config = dict(
    n_layer=11,
    vocab_size=750,
    norm='rmsnorm',
    norm_eps=1e-06,
    positions='rope',
    qk_norm=True,
    tie_embeddings=False,
    optimizer='muon_variant',
    lr=0.00136,
    lr_mult_o=1.5,
    decay_shape='linear',
    final_lr_fraction=0.0,
    train_tokens=180400000,
)
Each number is 500 + 50 x the weight over its row's rms, rounded and kept within 0 to 999. Layers, rows and columns count from 0. Numbers have three digits each. The size before them is the row's rms in percent of the matrix's.

# down: layer 7 MLP down (transposed), 768x256, rms 0.0732, rows 346-370, columns 128-255
# up: layer 7 MLP up, 768x256, rms 0.107, rows 347-370, columns 128-255
down346 103:430449441478420416513567490526508560521500571539470396506490503474467538490538406553406542535487550597527537555570482503527575572443588470490441507447491594413515512450466482540510460529483603479459501473422527539506512489485420543540526422552514549515617543515542480488558434503420514531482525486524496457610402516574521466495493517481528567450475511556423538484498519519516507458592
up347 092:478478500554485496524478483448456498493420438435537511441582485493510510558488443549484492567503502494505471571498454536466645470523540580561499452568458483404513504537479491519585446486573480513435511430480506485579503556494558513552504475453443486518567429445434494506511422529431483475489420594468534554482551540516391535550556496492506538460530506456528549525463558519453441576528
down347 095:475510512518411494420495531478522451494584439513467530491513476472503549461427542481500523520513440550634609557558474562465513564527580463463452538516476454482504460526540608527556494540509453433524568469495545534570477524579553518548431522578372573528443465412428489546557545484454487483596473445438444436443523543443514480424418469462610543546483496502460516546554417500535459453472
up348 108:550541619417412546465538399504555530450475504529469491511525442537449619442453529592497531467475440397549523549590473520586467487459537544451490594514602550511566460472464497439523489566493508497463499489463546472563443472422495408467507539553553492497538551415521533555543478449510512467508541557520537378550484535570450431426497478504501520549522484460478546421550496478501535494429
down348 104:475572430526514511536483487581387521547596558462511466465494637482569480474485514507529510519480529505524525519508485532457546485551569505542493402549490493492557556389557444489531525388591547530543506563525518582489566505535528571485540452501501531463417612485415501566347489541516411511526462424572449478485450507455447525526476533493587489433519520445542452538515562569508539473446
up349 107:420430518516484518507478574563450457550515431474545433555514480528476537487616416525463518531488544419413522525491511471452618410521479470433497475509505463606563501516529437485549540431511511505505507502492441466447498608468518575414548433487510513451555465490446461502464472591490526581488529514479535434578508512437561526697527525457548586523485535485450609517456470462515530447567
down349 100:514530510473497599513510477534543482532527486483431513471460500538516367515365547401520480554484447506549446447539560504545585554517499494534438568472481515507488491524537546468466481445579437535421522489463511548547497491487375553466447530448507552482514444507536447501519588488492481503473431449557526582533560466542485510460434550444420552514462503610526408586508488478442447441393
up350 094:523525552545630495465491531427482525544425505489511540495599511494552422499551556450521499455563456463453526598467453478503621412525475490478470548550565558510495561449451532447505498499577439486480480487410507526464477483460592451460476545596482495457565465510499450549525463570532525488467479514479479525473511561493434490523566565520543484466567529471436585469564602429511480468442
down350 097:522445496409443591570527435549430449528523548493531422428524450519538512487540560535485431551491459579468466550547477450405424384495589445462512555569413499481448489599494587573518466522532467475463476524499643448485405488429509553468447442501503536580443505420479509421423570560448522424513450549597474398458455463521513520509446574415512574551517466460596449507552492544468374497504
up351 098:498473543636562537538497531460423530472491561516568545450483577455564561473497516466393513465454476523465437478348415514558544523462437612668447465428482395535535548569466485552579411527493536478468520519453503512547473518578513534410538486528539522500475457498520533439564453474475600474549545540473530475544523466491531467407486520500491520537526428517492410416441476450567510453521
down351 100:540446493573479439499463486464497471479559417515501496464579433465550396550512522521564454540493579459497502395553542498421446412507493502461522457518397500501528529526539522555482456510566383540414429505528512485484496497481469547500559443560558584481531488494542503476457513552477476473488391533514450380452539483427543567455437526460476506495423549455568501508498476578536447582484
up352 102:479623539520504536530557440622520546512597560598467498580522465442523525505494501501439509485499535451513526538571475447485512458486428492488477492440469443529524520486393412513537621510506575554572551540555486482469442397546533485573486540575570540459485495447419507499520579580402591504557528465575460489501457396474432477528472518528581490458462507491480414485618504546533625444514
down352 101:583497487564496558582517427554561487550475523448493607515501420536418566516522510512439524549480514495552493505512509479577425506475534386559471548551487513449409413464522446522546449427485503482477526634485519456518538468513419461579547510475348462480599517476532483551515541433555548577433453540515549511485471507480488523542557458555521514502481504588623467556412510554482451512559
up353 096:495475443432569448424490448486533557412448488418524528422543464566484510524487535551477551505538556506561587545436408433525472397488506542482549366613526516530498486621525484484510492460445525473452502484598539451513506532552485543489485475444464447459488511505429539506514579448454493410590572425473448543471603601475519477440524481541445444486537503492386485540533519488573573527472
down353 096:565462532536470450450505511353399492489599569556420531541385453454552510576495432539453585577470451564466524480536539548527515499432472531463440551373596495577446527522581495537455524619535531454548469455469543542530498428495476536552580465551445476461432488561496494459527460532484527449495539601580561534460480552496467513576479546442454533455387578446462487552564473456455554500455
up354 105:449497528587485506506521509563538504561451562451471604429468509486540440517444455472558507609503453547455570511594397605491507486472451459467540496463469534494496502497459521456383509474545503407551484499503539507481506509541540553418548453533432498486521497520469435406402476518553516490464512470388567524530468427458513443485532463572551537489523504518487469498526494476543454426482
down354 107:481548481505429540512498481548481515510686518485498452418549547455529482511467491436495536406505540467584407534524510477478519513470471537484528482425554385531484455536531577507492501503509495530430495489507504530455481528506486479434461421527538516445398583516495574516550580537515498489489458552611468561459488501538510514457409419496577520576502506531550451552498520511516590443520
up355 103:541525455478581628527523486473507508579504543415451513635505461444447502500598453498637545513501522465466538487514432504485497495513527476401335495535465477555581411506445425523493502502580463429520409506518556499527498527464564511501444531596467554489448468484449451440478559489571592518489459489540453480454447471475410469512532579562453515485527590489426505498411444463616453488485
down355 105:547480580518585514491551574498502536438496476512523462463539530612429596582468453485501481538586549460526526571538508482461455470583502405499587493469571523538516524496453476486530504444529450580541488551548451444453518507537506533599539465537430402523514502467468507529509463420447504494508490591439511469537417515488449540434550585428511446514412501499531412555516492487435447392494
up356 098:541474523542418496467493475406486455579576544582463434453597425510587505461489495530520438448490506499495548523530530479519542515444484327447492469508425496476511487509529536512491598515547474490467482474499554462484437570547528567468492491459479526547564458486523438585425569503413403504571534469505549459437438552487617550473498506526591542549481436463487490534442428515471581458496
down356 095:533535567439478514433512510472468526425504444551505512482427453529538518569482468514559467501516506548521548601562465507537442515462586519510527483495443484552475495465508490456560470470452550476390433539535569511592563568567513589414454566517523467448479585510475550579533561531560577521499510402567554537501525454495481454392500484528560534461458549595592424478594462466527426530383
up357 107:475524444556561427591464498643499555558515530486471422455487537469553512522533571506512501551568531421506511457450583441473468455533415536546466546453345447522518526435448516545437408393468463463644577483500507511448491525505547545495457469481532450492499537478510425594460523505537405619539499603449435465469497499438557498439579504465507460486517488523448470498486549458476521516554
down357 102:510602524434424476541480515524488532447464463492549479503419474452395478480548466615526416454462525570473475426480475496576563489492470528506507490480550499444545441510529518440436459618501515511443537485574561601483468458477538419463429445559478509550565520532522537416459465506521522423521456454508470485531513560449499495449492521455454578552516588488459617659628442444496564503538
up358 106:468500487437513535544441462452527556484491503406394486502520545502462575558405483501476463564544456464549488442426482452463481487543491538379493444516469469565506427468476472490512428549414472457480517505415481455455481509446522472521504490624536583442494508606547471547431459486512487489497392394546493517561477381520542438523561430546503489476516635539502523507557463525549520427512
down358 105:430572540460451474477446500449509533554517463470562455491603545486408479485440541577543518491448518479579556527429519432533520492548533505522534457494445498493508535412557502498470594433508575488622459538437552461454461421554464511462456443450479569536466417490577490507490517474564542486563538549593546489480493481404417565478574365552582495619453468479607505515559524533468532546502
up359 102:555462547386534531487482555534430529540484494555457516534508514618428433507532453444648560486535443386537460524512510524479467472407504583496474521515472547415516521519462446562544458484451524546469551488561443507461448496509427472579487439527439544470509443533503485405495518508455545483559454448509524518456431480579456443417559504436575474503418556500467491499546425456502506467392
down359 106:527519436498413420516513456501496434443503547467531505545401480616617524530556462561503521549472484584497521414520537481540410440553427455492520482554545488476549508480539478519557501508616552509490533486571501497481481480450524505494552490520504496630517546504420482433432527570441466469464454442436384474460508429532449466445545501491507498514543408509452460612536410554559457482452
up360 099:497523447528433529490438454538456538434581452512536396611484477538565605429569607397607554467486441469529451435446544610556567535546369524501522469443511484495424534423548488601495470516509531442593495471461469461493479474479479607475400475469449524478533502478470548476474490531509558493537459461535502512547473623502453504527555546477555372555454488413540466483551466532598430506487
down360 100:490496453469560479542489534566555479451499565409508559449505531490600573533543470482534456387387523491475525498566524435536452518446553466441522541382559507453492471466562491454488471446546385574435442519549460524595512503500509533517530480528524378522522537529463475558555456509474433492511510447574614589512528437594598574451513444513513541423408543590490575449518424574552550453512
up361 106:482476555513514501501553469528500454502517546470486415525493397487477558540457490495502480567504482484457503526459399528493555536608434448575544566521498492503455539475511476402507495458514535445450500490489433514478476480545458530494502487457608529452500376481607473522502432535507492507446527444436556468526513475531395573500644541473450507350492577454472542366512453533556504591443
down361 104:521483516490511532597432491609473601528502537501594526588487523517434540503512445439437560527501421440517385541417445534440557510506428499465518455455438535444491581587545498506474577547493527510523574513476592510476538543506480498568491529454470516534542493508424506536528530526460535446515498426483483512538495444538521509496503506547454363449405487409489493574468562430466504466457
up362 095:441433556458460521519553586490495451481543443475502568646506490462502503500502423547463581525498507556519516508458482553616511568517501591455446551495525492446511495563455553468461511458409603500440520520506536451508457550539607505445552581549522443472493515530476480432525511488498541479518465478412595493531416422461526401434609548415456552559392469444519363479514512571517439507561
down362 100:540502394545558525454439520522485451508480544346424480443381502444502536524461632502408474479362513506498595569521439510441492547534524572454464443466486489465570500572475477590436559563516493526442512415515520478507495441490530527581442421505445485510471449464501513472567524532486495567449499471523572458485479442471486480483559465547411513533465538554462542550563531483502562542489
up363 105:544451480437429531552492543463474471546441433511597545471482549469504478554522505476411573505464549377532489513547478445511498452523548559507437515443583522522431500516536499509541517420522526417406637526494518438495528511483598556512498388508581483505587461440515434528412471525496595505467540445580480453461488565439479494528463528551586573496420433482574440415424519510462450496543
down363 101:535538484521487460522481531439432583492468505453439544504483497577487491514483577454578497547520470569459389469436542543563501499524491503547403550509478514613569392519606444572432520451513478449438638472541473518545541533496462522491517489546535437492509615556472510506467573601450500457549504373488508604381464543438519506477464511466513518506486579469434496503472563558487503482463
up364 098:409530463553536460494439490527442465597461487499584542580544493522609498485557458492504430512533518519413516530517385515552473583507442482475548554448531624551424469498498459460486412542618550516527449448420481358548529503463505483445547453472527451557538486469517470423456545524591374474520494546471585511541442470498556495479496558438529546490442433439476444414528542595596399546559
down364 099:453459533536501452458459464488486541535610583444399420445486558482517545529450450556454614517499461486459486523515452620454537545489547502468553502539495468559506488463476484501422543557552533538491472550477432525598510553536523411544482472512470436525595460493449531579483433547521520456492493577479492546495470482426515517477503501506463470493447474549475519568526528428540498516452
up365 106:484530402494502425491505531549504489432435502488490464504548498484453567479480511591488456467549482453545513551540493496620569481568547571489430480529520452581535553483523416517553539463484525631395489401461421516507468617464501513609516396506592475644474526604507472387589548512534504561478513563525496524460489510523471477526470494515505524574456524395550633504444474411490479495435
down365 101:504568524528444506515518507466615537535538536398604558487510457557441533506567476547527455431504486561529457489431434500531429568573519491521442494484386493532532456622501574505531551534587483530542557514547476491499520554531513505465586451406457441528448480523526518525494475460509448417644482541465531517503441477403443520578530463384538539450515451526520473467439488459433517473517
up366 100:449471457471552444558469556511422432507493522537421447518436576551474588518448524501499575546557517474529444525615539527569543528530550587478468499460526441550563565390543474497586541463427555403517443566523560524400553526462466497373476492488511439494499406477462510455507471463449471502521468512576601522514554541420587525508474583563523511428483511455551488575560515496513556492551
down366 102:473414461568480567473466444436440603559520584490629515468585602483464485508580498499522458448469570532478533637509508514468509527421486508622507472622507504402429501500467496478455484568506500455419471488462522512516485482510594490500485582491458477478484470427505496573478596505485568402451465468464447569520521536597438617410557463481479460502546504472492476566472478538473500531503
up367 101:416551423519488519480507525464527567462538613526456451489560485435494519631560561406521510506500501521490437527487443542453437554600528457509524517425469514523409577531505484516516490576523565422543523541468532500518461484419526493472564600552559425555513570543561479477633498522522495484546545545500568488492532550539546407539627488520450489546585516588534520536434468439604475516536
down367 101:479491565515496561492447482414558506558507531547505488507503420574492510423558493565506504457491461488481492464526448448462485549435410577506519514527486577475562474497446482567514530483456508438470472481487549516546500561612463545508448548539479531438540498502459372550546528491604521492490430414615492559411565530369559622519465415552568478531524477472470492473415605584373489572565
up368 105:444455496515555567495481541627561538423446530504402404504519455559561480439415461555598484626374369538557433459559419491452519452516417481483498492497511463574543613348523466443513427571478532416489529523459485510575432539554465524545522442505507585492547615537492409482419516519515426507421442541442486549450573500586588520465582522488448484534551502547523487485488474523483531564527
down368 103:432556496524614455400527462500559524435468504470502528523526524503522560453452553470411431456507557557551526468647485467504436501595590504440536557569404493423466463470556490399494548489500509399481541529545525500495462561482632548564559494467469512409524453538408445549546480426557494509448506589554538489378511555468518417447463476506491524499564477388518549494468477539460499498489
up369 101:424538549551511415538472587568537548445542587533552462519565503565477526395502558536431513410533475540522502509440470477471516501497437444561513506403542548519545504392507466491457448470559548493530493453559516454389542497476454502470440524460428587482529480403560489483546521499496490470533515535526515485531466470534524574471496548420593433564467559623438553535542481530604503500507
down369 098:601500467454456516527475602473558476487468533478546456472522544461532517607432519555522519482455467499483495513489520458409435498546604478554485492541472439514571445530459531411463493458524369466502503523526533491480608462532422433555512543483505443549588524530500512451454477431548441593506523510571539471520531527523596514382542439486494496470538510586517472427472475523491551485493
up370 098:502373450530501466433503634546447568501526455477487542536512467490534543524521515489495476423498468550525447487475635579455475392478553482490547478531415529496513446400412445384446544540494546499479533487502575487488526575525509521564532568537456532475505479494518572445583409502512547467474510537475570531570434483452431620456575512515490553475474544482398457494511530483441507465461
down370 100:582538523478446425517439523521521564593545486503513467507519531483469507507442529448495480439546608499550546477527443451537485511434534501498499449541541456512581436531456567544523492415543454396511472508537474484484437466510505566567514485493492529489563548524511464470535549518509530699475517534463505525505598559466535551579499528595481529581424510466476481541422610418547580541559